Part of a small language model's weights.
Size: 10 layers, width 96, 3 heads of 32, MLP 512 ReLU, vocabulary 32000, 4.49M parameters.
Architecture: LayerNorm before each block, learned positions, biases, tied embeddings.
Training: 146M tokens, 4459 steps.
Each number is 500 + 25 x the weight over its row's rms, rounded and kept within 0 to 999. Layers, rows and columns count from 0. Numbers have three digits each. The size before them is the row's rms in percent of the matrix's.

# up: layer 6 MLP up, 512x96, rms 0.123, rows 175-206, columns 0-95
# down: layer 6 MLP down (transposed), 512x96, rms 0.0162, rows 175-206, columns 0-95
up175 104:483538514462530443463513498477529486525522519507517519495533468491504525491460500521497503460515472450501476494505519493491499557451499499569489489536538489442531500488515519491537487513508474509509514488528474506522483544555497506521522480474504484474490536489480503498484468503475516498
down175 122:536536490540475531493498494492512499484492514492519503464469515528468528468512532496540478519472440505497500550484528500488491460532502529498513512498485500559488489515467449497463499500539447538495485462492533509524472494449496500515493484470449503485514495510520491517515476538504539498
up176 094:541487500489524505549500475497475523488512479465475508513483560499525481489529530539441498523505516477486501459477469506519496512521502464515529517534515497478465532519477518488471502530472534511501469519453510527500506498486509504482511518460537489472494503486485438470485526446504553508
down176 091:446497524506495521509522503484524458491493532563533513487496509543507447499515526494510468509472500518509485540489495514469501490502513479505469557531468496507496530520506494511490508479509502505498490452544495506438468502493479464495504508467503551477528519502575496490489462515483475472
up177 091:501481462516486505521557506477499479506512500538528521481482479455496504523506496513482506497494489507476523463482536498543487471466523481491494507488558477500499514538521495518474532488456478543531464453514515520519446515454496474482482452493543525544482489502468498529498515503530467518
down177 096:489496497484493479469492542558514466490479454481511499500488569501523505477439547453523506494447481471487527506517514526449488519511504540503481498526502506462500515464520517503476499462492476471474550514513494512503482490561492542516498526496518513477523490499510501490514518518514500467
up178 098:460544505510529473500499488510518531494471535487490491515517461508537505480490497477471465504507522509525523465497438465504501464464484514517518499530501490519517534484501491466521488495499499498500480511528502486496536474492470433474463511537488524550489468509480550507493557496504490563
down178 094:530503490497478556533480530484501549506517452519505527499515500511440478535483473494532493507501484477511512489504531505490520504546518476479446495460493523501523490484515492485430520504502487526519481495458478505535500462497506517520523472443493522520484534511540483496502442497494531502
up179 101:512478503501522483555522522507489528536536441495478494524478518495514491523502477475439494515511477486489483483507520507521521523508482520476547483468518528496482490495535493481470480514496484472548534463496453538524482479471509492481517496445544519488480522519474492490510537517499484566
down179 094:471477497510457445509521501491510520492541520528510484481506472490480491507469543482489504559477512519515497496478496500524502524499565481529517544550475519507479520492511523524466478459464498498527498478474503550496523466458479477485513487510463513493538475530509486499537473489449519494
up180 117:481526498493503486496536473507514514490499462481504548499509523452523542472499509519482500505460442450476462546460529521510507493476514489512504506544492484536472515492525543522525482471462480509512494505511515500505508535483460486509509472523448486482480544474538551505500488503492545482
down180 137:496512502487479502511521525469502476527498485467501503526527472469444467528474524480475487496520522465570451471494496472524547488512520501504519485506507506491508542511496451519471511468534522518535475498538451548528470529515518503522508477470465510492504493474508519502507470491519543471
up181 110:518503502539480506549509469521515492496555470497471498504550476518487483460532512545511520477474469527431525472518504492493536502477518512517520462485531525501477480509480492472505497469494520476482512546478510510574482493473502463510509489519467515496466523492533459519465497495500510493
down181 130:515495518466498491450506478503538484505499461469505481506503447539502561454519446503526536513507474503484459562525503504525477519490495475454527509496529520539479492470499500528495485513495497468513467479512505443506520542502533496541528502531507496486498497522460489514487518514470502497
up182 095:486468528434519488512539476492466539476506468494532508467465477489500462492503484536508515524501534485471489505518499469509546538506468544552537463466503488524487496477470524513546481482497526482500507506516545499530517504502494516503467509516486483452474486513503466505464535515493538520
down182 083:469477511536512499490517529494494483473506504474532545492481500477478490510532459507541514516481511509435493487476509485468510508511516553463495499490487448442533531493503513514576490518501524487478546479552509463500498513467509482508477516506470493481489542465522491497517494497525488468
up183 095:472525531479517482498473503501503501539530501484457516454557476531496502482541473506469533471489514499490496471512547507503510523511495495513460492520462521475483495511499508493508516553500515553463464500525464468479486479503497474478470536458512505490497518441487543520501490496543531535
down183 088:512480473517475530516523486503490483520489480508516483520458530510496452522493491501551451501479495499485476519510474464534503503495492551508498481481528499510548465457481487494500487500496502434541530483444530526497563538491503530471523472541472524507501496525514479526528510511474491517
up184 114:497535521491515518517489463526512495518466503491495524478506525450481533458483521536522494471493481449530496509515487480499523509539489509512488454536530500506407512502465496503458541490494476524461507515533497521517511536489519476478510475487497463536496512532535490491504508484454524523
down184 108:466491531469479454488488477535493519486509540458494508460524448552504495506494507506497483530476482477518508519472457501458509481525524514489516483525543476499470491539487521524452539449531486525478504529469531493485494492523527477524533526488507521498513496498548499471485499534497466475
up185 094:505526487450514505490516492513488495530481480505495503481503451431513506509475517502510491498502522505537521490500518530521507495497435433470512510516475502518553513523489495520516457493516521543484508497563454483455504461509486490499479495496499524479500527494526483525513524540497558526
down185 081:531530530522510481525533494504511465483447492485527484548511515516473533499522456509507510548477482498520471509471502488546487516475508550517471490484523494496476542474518461469519495500512463473487513462499485531568517531482478529512463490490454476515507485494474489472486509468481516472
up186 099:491505512505495473509500474479490489457533525507543488537541487463518467497495517525504469494498515490479519523510517508506451497481479423473499542459516478487515521524498515529473495452474493490507555508497509529500478549512499513483494453501512484519459525500540503555486485547531521503
down186 106:483488502493474508498491508524524509500491467465497470507436451496538541475506427505498484497507510506519466475529453496491561540496497512515522488533476514504498521490482523520526525501497501513521475463541461502520535510485463516487554486506508514519483490471559513512506539474506481480
up187 096:465539458505506530479477502477487499501467486533522506486512470497515526497477466491466550528514492526554484563517503511467519516529514525505487528485469474532503518496536503552464520526510474527505504526505511491477451497519483498551482481526466496504487552470477496498459526488475483482
down187 095:498492514487490518505547440529498479497481526537510494509505542524494510555536534524506525468516502513547489493526462490502526465463480469487508501518465530475451497525508531468521520497491519507528497504455505497518467457460503502525483494499456457447477497520494499548493499509493485527
up188 091:484504519492463526504517486440505495463532486507553565472496528502470458472522465522522485502516531464497496528498507512529496499552510541489545464465525476507523518445502535518467526488485525496504459529488472511499489501523520512480493517518507460489514516506504512468519505471493474464
down188 079:478505503545455503478520505465511520476498474510491507500446511483500484545561485503491510482498497489502484517538481471481475550449503519464536497481527484540562480471489519534532484466490518508469485509505466477489478528492502477491513548503520452547501502483531514498522507457501510500
up189 111:483504535519527506483523485517517538508476470471487466512507545467489495536475514492475546482463446509536501496502476500515544456476462535476521496503496510497557501512506497444482525479489507478509542545519490496510467512514507507505495470479534494508462465465493537472508473475483497546
down189 112:490489520452475457475499485488529518507542512449519521530511508487485497487481539487483503517443486557473518457517555510487484500485522509463533519520537467483524517504493516529524476503517499492523487476520479498496454493512500470514507514479564484465547454501496496510506460526509477502
up190 094:501519528511496482483484481471506473500482533503481510518507506482517491522504506510486503462527521461481530507532509482526524527477488501500531580500496502438447512566522498450522471519500489466480501483467500491465507529463492486467442487514501504528494491502498550507491538548517512502
down190 101:516518491522489469483508487511492532483521518511477488431447499485504559488466518509527490464517503534525500446481490481512519539492479532522526490521513531570468482455463481532538488470516483471530463514511497510472502484504487527501519515522483483475468474511513468483508531509518519509
up191 091:521534518452499514482532521471514486519503524522482520512490498475470519512538510468495562488504527537481496495516462471488507508453490452553503489550496478524477491474475466497461527509492524512485491519482499501494489486508514528462537524506487503474512506539509525460544529503449467539
down191 082:466497537520537520518487462443523486453491502482521471491528470482493486501558494516488465535492506463471510517518503508538496505514506541518499489483518449473511504501501498517521509481479500471541491451485533506502536529505436473479505486474512518483485491494504545537489509497535559486
up192 110:518478525512535485524513492515504496555487474488475466494506519477466513541533515501476530491420531476536509492527488476512515520481437484494506469511519540481515526473496516483527490510487521441545500516491502506499500528519528484547523480484492515512486465493474507485520517437474505494
down192 121:477505533548465454529475455517455492486504505533487516514509502494527497453519556486560502507505469493499503533521512500510518477496509484539486509533528527508502464503516496486531512484446522523435469485521518472469516505546543482512497469490490466504506509484543491514509514481496500470
up193 096:483470544491487509484496491446518493469474527520511503470524485489460496513493474546498537492567475514532499513486535529544480536519486486482515514520519531447455523538546525531502508487521462515478504455502501534510525479504498476533482490480528470492484527506494516503463481518504472484
down193 091:492514492509469466505520467488505452480538559483499492562482562509501477482501516493512486483517479473496480535553488507482510449502462528473502524524506509528466500492527471509496490521508524499504488508465520503507529454492515530471471474511493468548490480517489460528509530528516547520
up194 089:482515534500541493505439524480502484506479547490484494494523536494504493506530481488474470504485470463469471510468511463496507518480544500489506497475527544509510480472489539533515497474447471557507477537497522512486524504496490490513494519507533524502498564464502453542496483544516488471
down194 082:514468523517496504523501510520499533500518463464475509520496458497523454543468483456503558519488519527500534465457522496576509489512477498515507511470480479475509488523525484489490493539510553479532553477487468506504489525487482534465534493503490515495510498475510509483521460493467467494
up195 089:465473469489519461551494495472482507501503501476520518536535524541502491482501472513472475491523477500502499522483460489564538488512476513527502529489500495503573468525514510504509497501477468502464484513477528533441517496466480496524467538483495461534466484489560514500501481499520496506
down195 092:500544505470493437470515533558521544509435516497493531525486498456510451473458498507518509524489515493509563501548510510502514512493509538501508486505501538479507530452509484499492502485464504525488473506463476487548511503502499542498510515524508486515475478483478486505476482513469466499
up196 108:508498499480519509504532461511502503504484542484477516454530540477509554494480501478542462510492498477462472515520498498473463459499524519490557491534491464479506502486485491532482545500471513489476535483543501478466466467523481480517508502468537536563507498523511468506485504515527471495
down196 118:490531490495465477503446507480521477490503481485457520507517501488480501516468517494504463461469490448473527477486504527451547507525493546534456500533523529494512496458488527491518506491521533487493541561510507528510506503464469503514516478469556502527526524534480519475490506503472522509
up197 091:483525517528505573523480512507515508495491490522529473457456470484500540535533531514506452484484518506503474485539480524466483524482485505511489529465503526449513479463465478509508487536513542477507515479507495473465476517503519544484497477521500497535487490536442497497454518472501503509
down197 088:507497459466478496483503498488491490487520480525543485501483477513484504473480522516513514484464510530533509499517462479508445481476491504503520469496530526558468532526539491523490525528502520497470459506529443506504503491494494480540568487508513539491506478514456526523491453540547486491
up198 104:529490508480475472544529493482538457484492510532498474479509465509511575486463495491497518509513530494465526534534478524477497529488509451474561499503543508533501503531502527454493511496505498516523489498482486452510497466467513497513511521472483489508452466506510494527463541474498508525
down198 094:489478477506452527501494504493516497465454543495457538501476466480519528485538449477530480504528499476483482499512519490486514506530492554534474481518483499466488528460518555504472506448499498532485523484465505511514520486548485512513491514531477489509502490466485524494506537558533500482
up199 107:461508490483529504532465478490456541532532545501483514486486544478476519506484501500457523506488509468550455544513473487526504461479488499507498504496502437450550489494475522501477479498480510492503488539497493492484499509490475497493499491490529524550507561480472522546488528511519488508
down199 110:502504492472448502502461468500522474491479514465513482492509511504510512506508529472508514493466480560499520488512532468533504507536477505474520529532518507575507493455527497518511478499447489527492483507531505520484416496469524474490505516479505493513521481495501475508479499570520495471
up200 110:517557441516524510492499507533493476457524513528495453473515494560521509512507500518495532501464528505451486474525540459483489528471511501510517473468506485524483525507529540507473501493524499459490508527517500519515486498511487502515505458453517491457504515486500481490550485543500471454
down200 117:497469473479464482491515485477567533563525482487508519494495530464509489528516533537488472498507487479519553513480491519545478495490454507476506490539426528493505460537494472473531496511464502479505495491475474501462523513518500499492509512560527492502510487527496507507462495508482487503
up201 093:486490537490498539494508523545499573502482476534538494444547473527506489458473495498515493542508511467569505461469474510501490501495516502497525493513512489451518515452520509538445482476513463511514489491511505492484521512496497504456490500512473529510471515468512489506477530505488487476
down201 097:467507526516475507542504501539507560505495505534501498525540459532477518524466505479495497458497485469529440515469472545457497465518500486498504520534504473519495481495486496512486466473496485461526485491488530485501470481447539484481525527489553475480515514510506511504506497542520476539
up202 098:526523444537485512471465526469526484525471487479549491486492477529532541474466467526517496458448532434491517516501493510509510485499478440525529509517496557523497513495519473492514498501465490494476523502499488519519504486491495512502505516484531490541470471495522514527496516544527481476
down202 101:565469520479527495511519483516496507521500482468487481459512497487455448503473474477553507506524436520498507500503511515466500464526488466530518435504537525455513522492496527514477520520469512485523500499464497467534514496490543512486512509522507511528508509463486478520502525523522487543
up203 093:491496501502518483486490532487495479498529503525513543522469493469525445521523525470478536522490504550501527496488485466560430513478505481551492542490515515489527525500496500517501463508502465507554492488469457476540508511489498466499485468503449484508543480478493502498485508477499539514
down203 101:503523515507548546500463445531537531486502505513495459456528502531516547456467476480514490479502501447496486496492520498480560521541482525498485506449503504530496516493482530518473516477502512489456557527509538525487525524505475498486498504450513510485471508513493492481503494501494470483
up204 105:495481480516487485513476443509517528485492477545515492491509511481498497467466431495560487510549501493488522436480473531470481534534497533560516487472497492529516500473493527489486481506492505513530502494532486473493499485521524497485509481453528521487515538452477532505500535493497522526
down204 103:495510525520498540452491519497455513509497488523486500441534473510515508505506515482524467503469509512517508546496505520538499492511507529491442498514520509445539459445522473513492492453490475501469465530498539478515494493482469497488532505506520453527509485516560476519506496535523478490
up205 089:502482510482512497502493492486450472531529460520479501494498480540480502519544467465448516537498525491502546461496503521534533482537508489506493502499469529526513520473520496485511522539512519492488468511530487472514544459507465541516535486458500493503465442467526508475501502497480477547
down205 088:471517526504570520521497483466565532523500486516482535487487513493488516505576487474500488465451472501468535493547474478496497473485514490484495500500458489485532533493478499511475524522488481522483476461500546492510488467506487489512538481496510489486449513532517545502500523493523523497
up206 101:448535540483528470482494511515525475525513478535506502479474496511483488500504518483495462507470476452469487499518489479515513467494469524499509498495492529503554523489492517529499512502495543547488481567505496488482510493500477528539475532461473520466485523459519435496529515517508541536
down206 073:506469490506474515558495474465510499443460476476473510511485467509520536506562455526470481496507478532485507499501529483552539503469501540533511506506519511498546490477539483467511483521495500483508524474455499475510539524490509521500483550531506476489497512464469506527505514474483483480